Part of a small language model's weights.
Architecture: RMSNorm before each block, rotary positions, untied embeddings.
Each number is 128 + 24 x the weight over its row's rms, rounded and kept within 0 to 255. Layers, rows and columns count from 0. Numbers have three digits each. The size before them is the row's rms in percent of the matrix's.

# gate: layer 15 MLP gate, 320x128, rms 0.0836, rows 97-131, columns 0-127
# up: layer 15 MLP up, 320x128, rms 0.0755, rows 97-131, columns 0-127
# down: layer 15 MLP down (transposed), 320x128, rms 0.0749, rows 97-131, columns 0-127
gate97 102:145126148105138123123168137165135175166105145174139155133104097119114123129085122051124130170112141144116108139088165105111107116116205185101141123099128149096149103097125131158137132133101095114125121151152126114086149099160126136114167089121131099146122108143130139126131136113133118130125097140153103154120128111107167101103144109082125126131171107144150129143096100122134102124148
up97 098:107131109146149141165120110104181141091101077124112162119152100119135156137123090113192141153132154176137120122113105161101144152121103103114143187112130129132118107165130143138114127145149155130102125132118147094123122183180098134124146126172116104119143144131080151154170146132101135098144112100138128141121161173132140117184144125134116139120115143150089146157158132119085125115117
down97 097:115150128103120111099140140160099113127113132156100096120157120042106118138127127098142142119126100136146138117170139108072086136099153138075142108110121135103108143129148128145169090144147127124128075113159186123096137122124138172129087123120174083118145136078106145093118125133155146110138153107140158109070136146141133123113108119098128126178120129143127126099125129153134120111115
gate98 095:126150200118174102096155136095159153088150139143123110138128136128110101145112133098166120100152123132111129130174133125129133138114136095135141119118197151183106101140113122151119121139132222085118107116130156148098136088097135118119124102111134132153141137123162072125125133130115127144132121161137132157126093171135152126105104148106132140077118154131139099105120137127160118123126
up98 097:159148125092135089151126169163138173124090065120137142116130154119139084128090159144149148119119145147105138123097079124150076105158125136108155144176131118107149149111103081107108134120138138180130113136158174123144106137130167130111109135163115103127122130156125140138124162139121115147109154141109161152099125164139132129118129095114152153154142153144148091128146134076173158139100
down98 099:096141106139130137145174118101094127089134138138162160117075100135116103118143110157128148125122094154128103090154144130190139127135089069137121111110170124129103131137137087131127136114099141086112145121183121133111120138087116087122155207100065156125127118165101124133113146114115151129117136131117131151115174118114111132120121110145142142107174117107107128151134105118114157113106
gate99 097:105101140105135140173148111189138137122121113121104147118092175128131152158138154128108130137136124148109132138144088144154112135138121136154122124096111130108055092178117126080163136126143171114169111156124125075148132122150075111136142175125187122133099107131105155127089116129124122121106117144163091121127128163128159147108132109091166124149170127111107127123159104119135155152138
up99 099:098101124108132124144123154139155164102098123143153120170090161139141140125127155142128141147145139125103157108111079125115134146174175127150145163136132090115134139130155130107142115131121167150177120125113110107134113127100147145142115126141140140130118141145119127078108105102114167106069108116119123116099108147118136179163159073086141175149084126092085139139125108113135108080082
down99 099:124116129181170127134105108129111126125142069151137129136135145122165094108111121118135099128127117129133151126103120106159130130148127138109172109106108129102105159110133148133101122142094127136116123078110114152123077132101089101146140103120125180161136138102135148133146104150146095141094184100059120140124098146115138155147147140093136115136065088092123110133100108163099076131107
gate100 102:111139140169139107151103095105123143117118156094063130143067148134125142135147132132118088142152095081090088118104136103132139143103141178135127129090131154146111163079102119117127135164176150145124107136147162146145116100155148108143124106122104110128131116125127103089141105132172133182132132139123090140102114128115097107096115169063146111136118116129141121107131150128180117128121
up100 102:145144082111104116148185084147156137119167096116125164188109107137135134140150199101112148128143160109134147131122131146116106097117126117128112129125095092110121132151129130121110120119142127133125097147095148122117135125144123111131140122157126107086116090148126120091123081102122135129096138104138139141145102095114115144165133120132167123124127144158077161166058138170126196128150
down100 101:121078121123135136088155076117115137200114135086130109125165123152095140160128111137108120147139148112123113119130159142120161131123103111115108154079138112149146152137116115148128143149104134094090097123153144135128146119093178125137144099138113114094125092133142127095125089089164114107124110157081133097118113085144157144142163123094192140131126156122083118121122111158100168146133
gate101 095:117115092092152105192163183154115163124115089088121127124136126138154136136146128138140138136128142157139148152155073139136113131173100136159148138089170142088121147126113139124135115116122131129149127161130122127117116125167136122147168142155150164135136150134150133142121150085101120096121172127111119143122125125100058120173116099173121127095122156149083125181134128134160158095128
up101 098:124119109058129107152133130165143121116147109096117136139147137120151136110104094150142116125089142107158147108103126141144132118105113110134066141151122128117107136141166160116107102116121166106192142135102126107098115129146118147116144141151142137102129132150114150164164147135119114101111139085113096116107150178162116146117123123113138107177099140137120122146140068114108189052116
down101 092:136134147123115137109181124133121147193118157149085084100106151126133147134093125093150098076105093109128123175099093094144106146089112123092109123127152150135172116117120177140149134119109119135092116138119141152130092142130146130165198100139132134117135115130139151096124084095165124112117153125117104143106110137146127096140107121077124109135174123111148125116121100129131107108171
gate102 104:187146119178119149116094181111136136195125110125119134120143124103119118159059130139122109118176169130137122123121116157140130124127102130163099132079163154115101112118101145162131092163127141121124145159134134130152145123148119123114157102079101162162124163127138122129120140131136149089183148090103149126100093130092101136128146147158144109131121077139085130115135125113128129135143
up102 102:116149112173106155094088199153127098120134120085148118112117127132150147134113139134083081160144114131096128122112110176079091127185144089137134185141102109120100133105152134137131102083146153092109099189153136142141124112134110146131109125122114154136102119104100116091144151112092127102089138143140132150138071135128099114123141149119150134103139124158138132133117133135140143151134
down102 101:146124128149126131133141135096184098146182141104142121167099124158089157128128142083104091108140130142140114095160180103117108130154175132092158155108076155158113141112145124126124073128149138119129128156139121151119179143126159107106121177142132125186112132128096151140161162125118139138079132142128071130151134134154125142113131109105117161103124079121119128145146139126129152118150
gate103 108:145138124151125088149139109108108087165111196133140164099128135152133124134164085108216140139110143117154133136127133106124136120140143167136137111121126141137126115118114133127171125139162168126117073114138160138141135148146137133103140110134134171120153124107118146168097065125125125145118088111130139142135101105076104130104124146107151120127159120122077135067092155149135148142152
up103 108:098141085123119157102129101158179145122130129143088076120131107108081146149130132138108104132095136150137108097143162157137104121154156148046123135140111092123137143120140105173123109142119090142129126153123123144122153112142094161140155143132112105138177149099144090113102116106165138108112156138089134120131117185096092100123145087161118126114156126127116153113162172127107129147133
down103 109:135161147115125131122130117173119112128130115145128072176105151104157127167135126116143131148148143121116129122121146115145128112161092171127150111122150065216144134136131083173120160157119150135162092092154104147144113164110146132160160123137125113137116107194145102128121119125080121128106139144124145138144121136091140138133132115095146101129153138170075143120115156097119156124126
gate104 092:128126142180167142110164135110128087125157181132160134176151145161144154122130151149135159123118168130088106114136155119112167099108122106137155084086150129117103141121130128139123155129157152128133138129116143128117173174111117111149120131164125111068160168172132115168143149138120120091150143163149105172177137132138128144161122121130148142100118148165141093102094134101126127150100
up104 104:128128114080083110139139150153106144156100124067111099135133113110107183085155133097126120131142076089157119132140092154173126122140121135119129143156160158100120153118112136109112101169120068138155087113141114170110120132117129102131148121126109145135091122130146092088109105075137145132104110138122128121060116154119103135122099120116156128145126147124121166135115170172139130120135
down104 103:162123116139095178181104174165134094106155110148156119129147132153135113126100148088160183136147148102134143127133123155146164128110143122126120115119127139133122115113131092092135107123200140127129102147163156125116139125134120086141137085151117115086126135149132116098128163147107130138142141191106110148125120134114123171163112122117146178147151172155116145094076149102145153126133
gate105 108:135156135162125105114135147145107145126110104110123150103128153096112132096106076132154133131098087141131118143165138107113097080068118131121124145137109117079119106115110171168092151116105128115142103088149172111110161099154117077106127109145098131105126150114142124114121115095139135149124124151149154187101106102130098117096111144195110099159132138138104113153142147113165095121126
up105 104:142130145153120104138144165116142152137199114117164107120129144138136143122124131130111134126149157134122103156112143144083136150079167157136131060105110084143118108112155136135158154126162120135136117084121129134151096137161136136115115140129120120128089140161174140121140154112102109082147156116151150084148125133124097123193109179161115134099104159180145131141150143146158115112099
down105 104:115084126118167120115075121137111162179127108130124121144161145098133154128121094119133094113137132132116112116150114135116134106121125140116114131100115164151145174159132107164104130160141070129145106112186152148116105090116136162141149117174111179104142137182139111108122134143115143117143170140105168127154125126130133105116180168130098098141107171120107137126138132166117098177101
gate106 098:129145082109131101158132156115127149097157168129115098071099110144111115148144094068155113157136114154097149095080109115106147097121129155159130088119142122120150107119113130145131097131112164123108146094127133153121103114128092147121150099112109150115130168150129158131158142100100090074139098111119118159132113087159161100141173091133106127127131159083127120146116153098162124136118
up106 094:170106098102142108167135117132145160163106099149103165117168100152127112136158113128099151121154106180131148145155084127107098120202113139128124136158099117105116146144094080114109128103146121148134103093128123095141100137126100137115098106152151132141129118134132122103125163136141150130098142114143100108159127130135126137084105147197153181162105136109106129109140131132106165163153
down106 094:117177152149168147091126174144136094156137141127174143146123098132145147088106147117108126154114141108101095146125141162126108140121087099133115104136116143158167129116155088107115100088156121106112118144147071135135120132087137115117100145143121063099164144132133136118127120110149122101139103140114135127134188148144131185095142119122156099105098156158119119103103122106122074154139
gate107 092:155138130182126138127140137149143101092143117176114160117162112110146093125171127135143114099127125123115127164135097154156140154102186149121133115126160154121141140124123092117141075151130160142143128154149125115103114131126126122148070098135109144172182131143135118121108098123086167148140101120112112117120148090141166110109092173138146142093163086122113109075117101159143159140112
up107 101:151103105138104153098130127148144114105084120148127150110129133127103108145128129155159104073145114126109134123148125152137104156184146149064159140093139137138119172102115145191083114157131110102159131156089137120153075086131149142146126129147151111141093130123087112142160140159134137125151115111171125126111153121123156080082112138119143121104125169113152152092108145162134147119129
down107 101:121120099083136145145105142139094106180114127141110117142137119109124109097098097124107132087127125160127107159108075124151083100134094157102114143111130140108086109177109114156120129132118166133117116081159137133144138120120116122154157149063170155138126156121118148080137102123138166115102103124100141087109103149117136124135122124111129148155053110145099152101116122141140102168127
gate108 098:121104107123106106185144121144120112189170149133112121145120119106140155089092106110126114102132104112156159139142122102140151126151152125117104117153132138098129114147087077140115119131106139110141126086164144116109148132181113142100165117149166127103064145130135114155124126115131149133093109134183076127126117135147097124150132145133132087108128116162107115136056136084161127133108
up108 102:108110102139163159127132118131124051114118107143115140126112122125139117104162134109126093168131164105082161119145123148104136185140118133127120143093141166103129113128145119123146154130130177118152099121106130156148139152111069123099095104110124126105152114117130070128149084106142115152121116122177097117146090129123182103123109137130090160088098118122115109093151130103084154117126
down108 100:139086130115122139124129091131112113148098082134160131144141118127158130150169136153088150154144126146132133133085133141126165116109157137160141119119118196128135136149107047098092134160105167125160080110132152140126121083143100111167116097124138143125128123114135096128163161153149126107158135167133111116135105130091102155132126159103115101136083068119127130162121120114145132136095
gate109 102:124152095157122089119104128168131115164099121127115122161173142183105133113099111120173124116133126142144125155092122101153120162156126126127164087106161102140141123125075112137067124146105150153127123163149157108142131110119131169114104114173143129125120193137152146122132131127163124153129090105131156186120109129124142108093112111096159142135143137135157120105118141104154086174132
up109 101:160125086094117143131122138105174117141084121163115207131096110143114061158087127101131122089102139122171149121139097132111110164122162118172073125133175128111143112136136095112148137140116105141099154122138114147109135148150154139122135145095159097100157126128108139107161112076124144117146136163153130123140130148083149137138144093115105141142151133084152127148132150122151133133126
down109 101:145171138132107121100116140139143164127142094127137115127134128127119094101075140101147142153085119141149149149175168166184125090117115118112123133139079104104130100101134104130157137106098163086115144105120107149134128103133104130133107082153105147111107103123102167166103125148129158124113176136095083111119120139133162123106112102140141143099084110114143185152153133095167134114118
gate110 100:113131167114153099137088136156139136120126141096157088168180112141122148133118144177136150133101121093140130126135094130112136134139151106137105097148152176108118192100161170139185138119114121127162125124136175172134096149137120146131145115114137140111147160125108101102147138106138166094133158140108126106121075114074141166108123115116146139132092157151106151108154146137135136093095
up110 101:120111108142142144147094128123115145175124137140156100135126159148136092167157125169125124108117133178094131118108127080129111114146154151150123096110130143135110137128149119130105124102100116111079069140125173172111111133137061169103171081139117117105145116117141140146193153141181103119123127116112110112122118124101135099117152166114135128093117139111119134155136098149161126077127
down110 099:139154167081102084113105113131120134114096128122129133121148141143156111142152112166146125149166129137161142119105162106124124136127152135183112110115088134146145119143129174175152099150136154097140151110101133175130153149118108150094167136179172132126149106114115114148150133152138129111125130096157160080112105154064129141095152093119116093097097164141120129162107104121143128103149
gate111 097:118169150123174123156132134143139110120154118131118117117154144124150143100123159132079142136060143082134153129161150158142162145113103104088114145139104154106164142128103090165124116142129164107105086084126113104122114125117131080106141136162098110128119126129154097105115151123139144132107095181107078132149144133087117134137093104108146129119094135090118101132139111158160155075147
up111 094:129112157123123109120141095146150076114164090151123148126098125163118130133177165125150157105138179148132113103133114155120167150101088072169132143160150125103110086157154097122110110126134146131153173127150156163127165138135140119139168182142180126106139125134092153141170121122101130115127154105125131098144152119128067138114152132138141139149134138131090154120118133091104150117126
down111 096:194121124133136145111152157098130151111095122119143149117140157152150162114115187124131164119119109135102098093165139116109130097132110112110142133119130108114097182167136110117131140157114089128093125141124080150114119122131154117125146107121123123124145087142134122135130145132058114133132115164131181165157132084175138124141112106173118153122157179130146085104132090090120156125147
gate112 104:131121118109117111148114128128098108098141172119108169123151135110123153102114087133154154164133129135110131123100080120140134106113181163106145138112098143117118115077096140130163139138151122097109121146149159118093105132115108115125196127127158149110116118141150098125117134132152169111123110168105104111128126141112148181140119127098132197126117120127096119105097169147186136178082
up112 101:105112139135136130117129152128141138088134107141119123065116101157098128088141095107091131112133145127120124160119130149168119117090188127124094114186099108105094119158117142088117127085122146127104112119156165115094151168143119113146162134125176114121084159118122120117124077134150167137109106150136086144167100157157109147142100113134088123113147122129123102165163116153112129097147
down112 106:107109138160149108125105144126148110185168105130092144091137139105083107121119147130163139130091091105122096131122097093084074140165153115136123116119114099129167110118157116134128110146139160139118142086078088101137146110085109126126140133135135114133109143123130121084110146161151138122108134104141113090112131156116141164168166077139110134145060145134092139152127098127141139111146
gate113 094:127129192129149164140153160142117103130121114155134137109073164122104133078146144137146130145124131151120119117089149133176119157141083136125134131106136135129110149112114116181086134155119175089175117132105148120115144135108166122170167099123094145139126129123135162151171126140101175153127139079120145127137110118100126126170162112135137105113130168119144148139099166143155140106176
up113 100:109132110115120137079112144083134116134106178124169140097121101133130152154145117159138170132153174128157096112103127124151163118150092096122124146156123128121111100112104131108160101139132137143132126086139142116140131136111153141138126122124089144131123161069132169159097121141144098100189147101112151115098134155113175121113130119135107145103158113140072122074177146143149091138103
down113 099:162109150136201120105136100136184163108106129102142152129130125152131130133126165128167160158085171126116126131159141164158141135168119111147126168139167104148120129116087167120109133141148127139094114080153112146159152132139123130134096124137111180148098149123154127169125115161119118144160186147104137100144112128155143118142094148078096139131160126093129148115161137129127128107129
gate114 106:113132153104136098125089130175094125119146148121152103178115121157132153139151116118117156155118105125105111116122141181149114117075129126125144149136169112125084145118102137142138174135147166150154163146128138121119082076136117090120116119115135186108124106150103113126091176131102131121155083105135103161087142149120134127131137154135149133107117163114094087125096130168110145132076
up114 102:096139151114139137138120125135173145094164125088128121088148137122090119121158156130175164121110122158114088134122121148121160122124113081113098121116143154181064133124142141122121108104120146119153117186075107157123128109144124131105153154120109148113119115134191139135101125110137121123149138161115095134121123144127140108129142117145133136115132150187159119142127081096140082103062
down114 102:110121122121125121143094135114137085113114110131107108099101160130133139152080096088136160123102121134132079150145152152143125186165117117157135122129129106199111135145121117132116139138132121107161149133172107101126097122139085109126183132140090120130172084126111130124093087125132132159091152147132078101129152159099130125157176148108175116109125090101169125121123142132104123137137
gate115 093:132110099156136136119102148116156121127177138148134087130103119130122129143113132111146088142135155104114078171134163149112132154121156125133138162139184112144128130102131119109128113167124135126125142102175101148135124172215132098067142098125127126127167151116171131119145100138132181110108119137110146105148131124115121133125111174104148111123173108120128084106088110172119150125112
up115 097:158123190147108110132156086115126115120137128081093112151096150161105141183132139102111137164137111150146134113105121135083127137181091125130103134075142114134123130094132142166147173103140136143129133082104124119135147125154102163151159115132125118132092141175079131105104126116116132121132137154084122123098111139127081103157142136135124154143117176103068116167147124129122136143117
down115 096:127106140105140144140132121133138097141140114106102088130123119137128146154121130120158121129108133120108085156043154173119149187106136142120100099134172128130118150114123124125176129119139123144143182140185163133121106195160117121124098112097132136142159100133107110130109117124168145160111148078119096106143118134096086153123161099087132162132131120110117119103118149112114104093119
gate116 093:131109131091168120127147109161132118137103098149127127129140113131102135131134108122141136155147139125175093108122141173116173125149134113138099124116058098080119153149125085119072106095093121122168105111096131122095092121144133094154080142116103115138089135119117142156125127145130090129122180145122132119099110140147115096148096126169127131098153109163089096142098174118138164143145
up116 100:129127145203184148189156152125106167130149120144135169135117142079156133105131086146116131155148142142096102145151136141093150132119098102139178114146152108132114153137129154148141126120166150104122109123129100146109121148129112160102189137116159155115169132120135126123119164115139099122168152150172118121108135167136143122108091106131118135131138109122082123159163128106100099108152
down116 102:126137060122100144123143165123152121092094090130123139115113116102113112134157130063122146127080092146140135124122130146129108062134142130168136104122139132118109142120089120117123147088098103167130101144147101167140125160093151104105089124159111116142117133154162129094117092133125146145113129104168110137115095140123103096139100097111136127106137112129096081164098126145126185134162
gate117 095:132092124106126130096149129186139139132119153155158132127123140097115074177140155149175167137119148126107145169144126127157135118125126143108146133119137157118101145050138107161105054110115156167130150134140143097117081105117109143107134097121127137135124154106135138156112140124082140125075129108164124099132152173098133129107084135106104135134141113155148138126132139117145143110085
up117 100:103119114116127092105146112136135121127129156140102144122128093112155150097118131101178139169130126132106170125145123106100128170121084163129112137111147132135151109126097110139127121161132107138110151137135130168131118112123095131076092086159121100108161120154116110127111098116113108141115137135107139157097172092118176134174132119131127114085121224137167152137089084119111147101120
down117 099:176105138136096139130138128071103089104110113063091142117081099172113104096134102102143137105126166118160134128114080109132144097133146131142092165116117108086132115152130115119146158115120128136150118120150157150163089155132150096103136141143129171150137152115118151101143092121171118127146156103102087148108114098133123102187131136133106096110135181130129119108121131130140154127122
gate118 110:152138096104156078113119148123123143147149070092116157181111134086123159126127098110127120132139112106162135147128093107118150105101109126151103136089098120077110110139098139151167107107083136120121109139157139141115132111148110149103151158131103121095178127137188120142139132074110077133161148145106127119131096153182103112116106116130132098136139140142129117140105122140122150183122
up118 099:105145133137112125130059098163162139086157104125141083113158149151161116147121138158133161133129129131132129118144139096127104097136114091146119085117088154110099170139096084103080138102121108121141139101103121134096108151102158141109128141078118150137142111163131150124094116143096149136168119098103097081173165113135128109109138122124167134119111122131097100109161132122104158164114
down118 099:094157154103143146072134120071106127141119123104145160122141140106105166116102121109099113106100094114128131153144111141120098128127113098121135131154115127139149153162160130165159155106130121125117114096186077109094146132140138137167138101137140125162128128176151058111105111153152105113120115129111163171106148124153147131121113109130142105171127126085108155138196096129124132128130
gate119 097:132143134108123147150177177144124103118124149089119144129124135146160119158079097118146162131119113135119130159103177121159126101112122108114098118132144132105138118095148115112103144181139131116103110134097186147084134087130149082105143076126135121131120141077095122135171123159158155111120146121142151148102119143120125121130123089153172163140170136166076105135099157142137140137101
up119 104:131155109122126119173122196131125151115121149134099129133126170080133071147160108126126119139116148105136126117132131112115157122150131185130112126133130138102114096126120076088152130158115086127121136113157095141119150135147106142142109136128119146073118137104140113117165122154120122088138112103066104100128149129144130133109150128106132153160170102170144112123149197178126125112173
down119 105:143130140121119109134127130108127149116157158123120146136102138071082103133141126185139128118072146135190107123108148126147145133173107147096145120133113118108084098132147129118198124180098111095097138102128101101133144136098105128117108122122086131080090136090123106137143097185129128117145132150102102104122173150143110127103162120115149130135131102129141112153106133165123099151155
gate120 096:157132135093168138108130117100123093086108158157139142131180135104100118157088104092158155130165145109142115109107092128128143118132094097134140101137132144112115117115135118131094112153129146109145141123144171090080142120104132092145104145111113152123130121095174150160094137170110146131153165126114133153150094149121150146072126133144175074149172134159088104141144104139157114120127
up120 102:075112079109103127144124130132110145163106133113111143154138163100131130123121097133135056124125115167166100188138101130109132143126149121114072141157136097135117167128143102185123110128139110119184126075124084137162077140135120146119141083128165145125124136135121126139107113147141113116151142163151126100141134136145114105106139161143140081103114100144152116139097149105172130136135
down120 105:135140100122109068104149147160112104130169105107144122107125112105095105151099107109137133118123123132125109144137081136110113101146145163109121122095113110164155119131102135104170113131160085158120136068124129111129070140156145110118105097128155118092120154106148106083120111159133141164095127132160141119148087129155117143104092160131147077095160154125143096123092106131162151091122
gate121 095:083100127095172126134139165086121158148125125157131095129078119112140167125100131103112125125091110103129159135109116140127118128103129118104109097167135166125130083173133100104096117131154120115165122068135112201131112137144103113153115175146146100127130160103127098141128135100162127115119095151105115161112116157147160100127120150153145148120164149170142120148106102128162103112136
up121 090:114121166091152161112145092130116106127114166143149133138118126153144149097123133133076110158139146169144096133122165120085134163147122113104132132146133132111115101164126173127145167125115177137166108168078079143118101164194082116135136144170135115120116112146142130150153111121141134162125099140141108110136169136180145116144140134071092140149160131098131128103149129124126139116138
down121 094:128161135155121146126110099165160099107082126077104123085142138103127046162171136185130147114132142117124130134105109121204125156103120151133128103131132139124123148132122121117147134090152143090072129132114113111149096096092130158148126104094123140128152121106133139114134131125108156134132152107102106140115124127069132127106101120074101131153136161122155112128121141108128174115144
gate122 089:155187121134130111142132095154126112130100155157115112124135113149092150115098109145155132118142135118150143096109150157177189122170132127114132148125134128127135139096153121108112133142113126116180125116141125110147164144117104120093145129110128138115108118105171141102092115111114093126123117074180145127173132105109091097097138148110206127128145110112092125076144155169119108130093
up122 095:129119132134102141119097163123100104118107094114095152102114121148142148116114123183129094161129123167146142102166142153119125114164089106134129157138157111142128119127177150144113140127096115082180157125147111093129143157109098143151136123156148120161101123118108157100090136124099127114140139128162145101150137108089140165119064077110139157140138092132105168118112128148125108064145
down122 098:110071125140106183131153142136137148128111096112138149162146167089163130130134161174104100151114105209129099134171110168100096092103111107150121164133152150105137121122154134150142124132094133144131115115151088100137191148145148130183154133143144165126087114118144119121130151154131153133147129150151126098136167118162120134152096090140123129134114153133138156142119125146117134127117
gate123 119:135116123118125106139130165147117155118125159117148096138105107150107170162087122135113165140149162120146135165148093174138124140148098140153133133156149135124136116110144152111141118126132159132176103157114124152111162138156107102103120124129170152064164192192126141134125166137122156142145125127114101190145148151103167155173129123135121133084134158171102129121134120148113143113119
up123 113:126070124119137177090182130186130123162135099114126153086146135139155155138144104126133113122156137122141129153120096115130113161165123156163139154106130153121116126142115122154120135109159110125144105106117142161115110097121105120143140136140111162126126113099137165150119082125135112108104134094113077115120130114187096147141099086129132107132130132086170129149128144122173094094199
down123 110:143110132126165125157119102132130154135165141120086168143112106123123071150141096132165097101159118127103135121125129093123133149082151111148112100160153163057137103183115130171157128133104164133135137140143156132160140104092111168148119107136144141201089104113123107126147138138122186133104105098122155107150134141145130117140103126127135095115136113111151141130171128104132106122154
gate124 096:123122168145120133145149116148112117107118141135115120138053110127089124162143137107114093124132125113135163135086127100119188125175117128125090119137177132128124120123139112091140160173157143124170146102102119111133142142099126112135158077131115136127136109106117185151121126141166134149083092089149098113118098164121147118141151124145179110130108076110096147099145153156141113134101
up124 095:149132205135130156149164145096135108122161091110114122115128142146154136136141107095081141120127127142134178144138138170134143106170114167126075110102139151120069123139133144105159120116123118097104152101103144102124127124121123109182127146105137143113102114111097133089124123117112155123131126140082104119088138200132127111077139137124107150129125136111150161131161111156138147081127
down124 094:132136148141088145152150117141105146147130106134151119117125155135120116128124084133135102119125147132152139119090106099135121139168098208085131080123124148062143152129136122132130109118119155160159138133082153157166083091114115106152121169153121162130108145082130161122163096102147140132169124146136062143115132119123154126114133096155138111143090166141103144089138113126143122133141
gate125 096:148130121080102148178151137098120151108164140125113132121087113117130135078141127126118118105141101164110105129127074102103126112144125141158133083126146125086082119111147113111128155094106136114118091068144142123125181139167127148121147114109131144139100157109132103117108098101122193139117156140111117123084125177144120122097159134147142124175105127146124127142074095134136142090145
up125 096:134097165121132126085105168151079088117123154108159123127107148108098146119103059119090140144137111167072095135142137124109127099163095165162079148093144114152130120152125154139157119169108147095151171139125114123130099142090108108153128105146170123128138131124150136082130083143151135130133146180147155132116107147145108139124107132132110110119120109098102114130113110111113159123092
down125 098:141100130114134137118187142093135102099145169150104126105114190138101144123137135158111140116168135150105144131155107114180127152105139139131145116114110196095129151186173129103127119120123116122135125104169128122122131098080128113119151130131140127126121114115140107138140115128107136144140145140122128174165143112187134164059142076139116111134123119139142128140095157093110098131078
gate126 101:162162113151130097141119116108092116169087167150110146117173095115092118113118160113130161122121110115148133134111136110120123125160129123126100091138118162105100140120116122147114147128181116089150171127131156110164141133117170112108122162131091117082133113125135145143140158143126125147087110175162079123117123107155135077147116164084140124094139152067134121135110138069128129152130
up126 101:103105130153146097095167137123123092103144097145110127140138134113170185101138102132148091191133113168108097142131097123109152124116148111133147142109077099140115103144097131153144099141151141124139136150153085137127110150161138141166136101148146097141104118116106117140141154089131092178113124147093094133085115166127130134148120128093084172134086095159132112140142142161140135149144
down126 101:079133097148088146124150120163187099110189131113132126137079137104128158186164120117138126123147140121138103125172118173105143142122116138114158102130125145141145111153145115102116112122137143105162124087121111129130156150120128111144171136124136112126137099155101145079130131131140103087130159166098131168101148137063143138134119095154118151118154134162149115123141110170073110120123
gate127 111:143128102076168083115148127150132081147150117141147089138101165153109105113171128104146113097159126125114132093136117182135148111127140143109140093092137152127082176120156104158128119146099127159143115119152174119122116100148083167121110118122153169125124122153133067132134112152123101161079125114119125133118088131094145109103110119131173112150144109165118118148117169122111136137137
up127 112:127125127110119140126107154157105095109139132117160145133150144169124100111196100126125128165129159112138096156142132154121131135106114148160159123125137143094129116113152163129118118113136145105118173144114137145148119126121134096116136111130144130140109132131128168156092112137106126103100144089173140106125163076137136171150101103163120032112094083146078123099143126133101144113082
down127 119:129096107124121139178129108133148113115113120131158146112152147143127031158151125113137095117110123129139176135081118137142157185091135145145152099083138139072105140127135144154119100132112135115142149132047130129110102150107091141139118092144148171126144115114137103119112116108111134121079128138126126137146139092117127150113149117138093112157140128129157079106124127138143088101122
gate128 097:167108160110144121196160148133165133112113108143105143122096096105169179161173126120163148141112124132135167093107117113147077170143162109164118096131164128125141153155082106114130157145112115127144108119106126133115105133126109127119126155116144137112129130165160118078143111112134166121088135129174123124090115132138164125119201135143136116105142120106117138159113153095145124141115
up128 097:135149127094111174165163100103124193142160140122161136157116102134120112124124116141161099153152100134130105138130141124102102125125092135128138154115143116126136151119100092132127132147118121158126112049099120127134116133116113108146121088130110140127134152137091154175140121131146163105153097073146135189117132109126116128143120195136088134140150141144120166079125153137136070102119
down128 097:085141115124126174170120101127143150088137154122150146124111119075169141118156173109131130138141150121155157120146124145091128126113099165131108143148166136091127133140125111141125127145158120119108109084119078079147144120130119150139088126107131073104146124122132156087164137139140109058156172125110126120133145128111132113129132127092102104115172196126140144109120145150101140096148
gate129 097:131180148100134085143142159147102090137121166109185099142135093123082128130129106128127143106102136103142168123114160131171094153144128126127103117115127137147125122140137116111080146175122152127173160106133120116113138122104140084125103157128133158130086131111143102145146093124113146165114094087127137149142124108074141105147115120113150153115145151098066131101135119174145125111081
up129 100:136148118118078119186135126115106123127142097143172132168101131114100120147120093108118117161114141133093136136134175095181095117155122123126114108181140106150145130144149114126131156104129121130067117154124138186134133135143120118086130129117136123097149118175094176147083105151119113143093117096156127116125110145117120115106146161096195116142079108105139152110119109121115098135136
down129 101:126145141112120077134151127139142113088136113120124181147145100064138110148137163112118148166136069129098135108166140110136137157141126102111096150148116072138143100095101167150177147099177099111104149128098139130152137158123139126124120113164168106104151175142105126098108151129134108092150166106131138150155140121126144136136167133146171117126161159139149115143126093106142128144138
gate130 131:113127107116164091126121118152107100156092116125094129186126138127131115115133121148119114115157124123129098125131152163160125093131109162106113148114144091122121125124090101164130139160157150129124105152152188121098145114192146119139127133133118139097161207111141153126167112089158122133135096113165072121138123121127111102153122125142140111111161149131146100116119127129119138211114
up130 114:110142110157118145111100079137094130169138171146117115071143112146137072126125109137116138100048152118131135126109146104158148132117152128115155103143111131142153168129140079143122104114119155137097129138156117181139140138157136170110111101114106134102148142102108154112129091121140117169081135112173117096123118103103158106111148121116162078151148128094101146110150133101116135134117
down130 113:145152104094111113101139153128113125161129143135140124171108143116145119114132126118118144140133120126139148136174108104120087090140137142138144074131143135216122123143090121123143125103133137158146103138163076152150112085144178123128165103108106077122104142138145125080085116148123150176083095171134110113132081114143122132120134115112134138179119128131124170101101137151126111142121
gate131 094:155149182137115142113131128109110068136139111119136102095103143124139110126078090121161174127132159088132094163117128104204081148169103136103146133141149130146129166086136141134149095124140116124179130143140130128121116135102126143119150096081146143123111126127154104117130112181143128108130134119137174146103113134129122106102147144114137094127171109135142155091138193130142136130111
up131 094:130099152170106121125140124146097145119072135086119082121117130130076140153108182145161126156092138143112119108110167123125074116186124095144140179165119130150115121126171133085141122116122138089107121122128153114111117141105161139124144105116130096154135100133118093153127120099097108138135100153143180151106123108119083166112139124165107146119113116155130130154170111121103133098131
down131 097:103130076128130141136145076064158164130098127140152117144129126131153131165139138120138110105115126102125162101150147176124098172145124143124147121142096105142142127142115126135097118130108115122105095133139097137097133091133096148125117144173133092110107113174096106066142184129115135122136075149120130123125120091138154143114145093142051143131132148135124107135121076094125108132139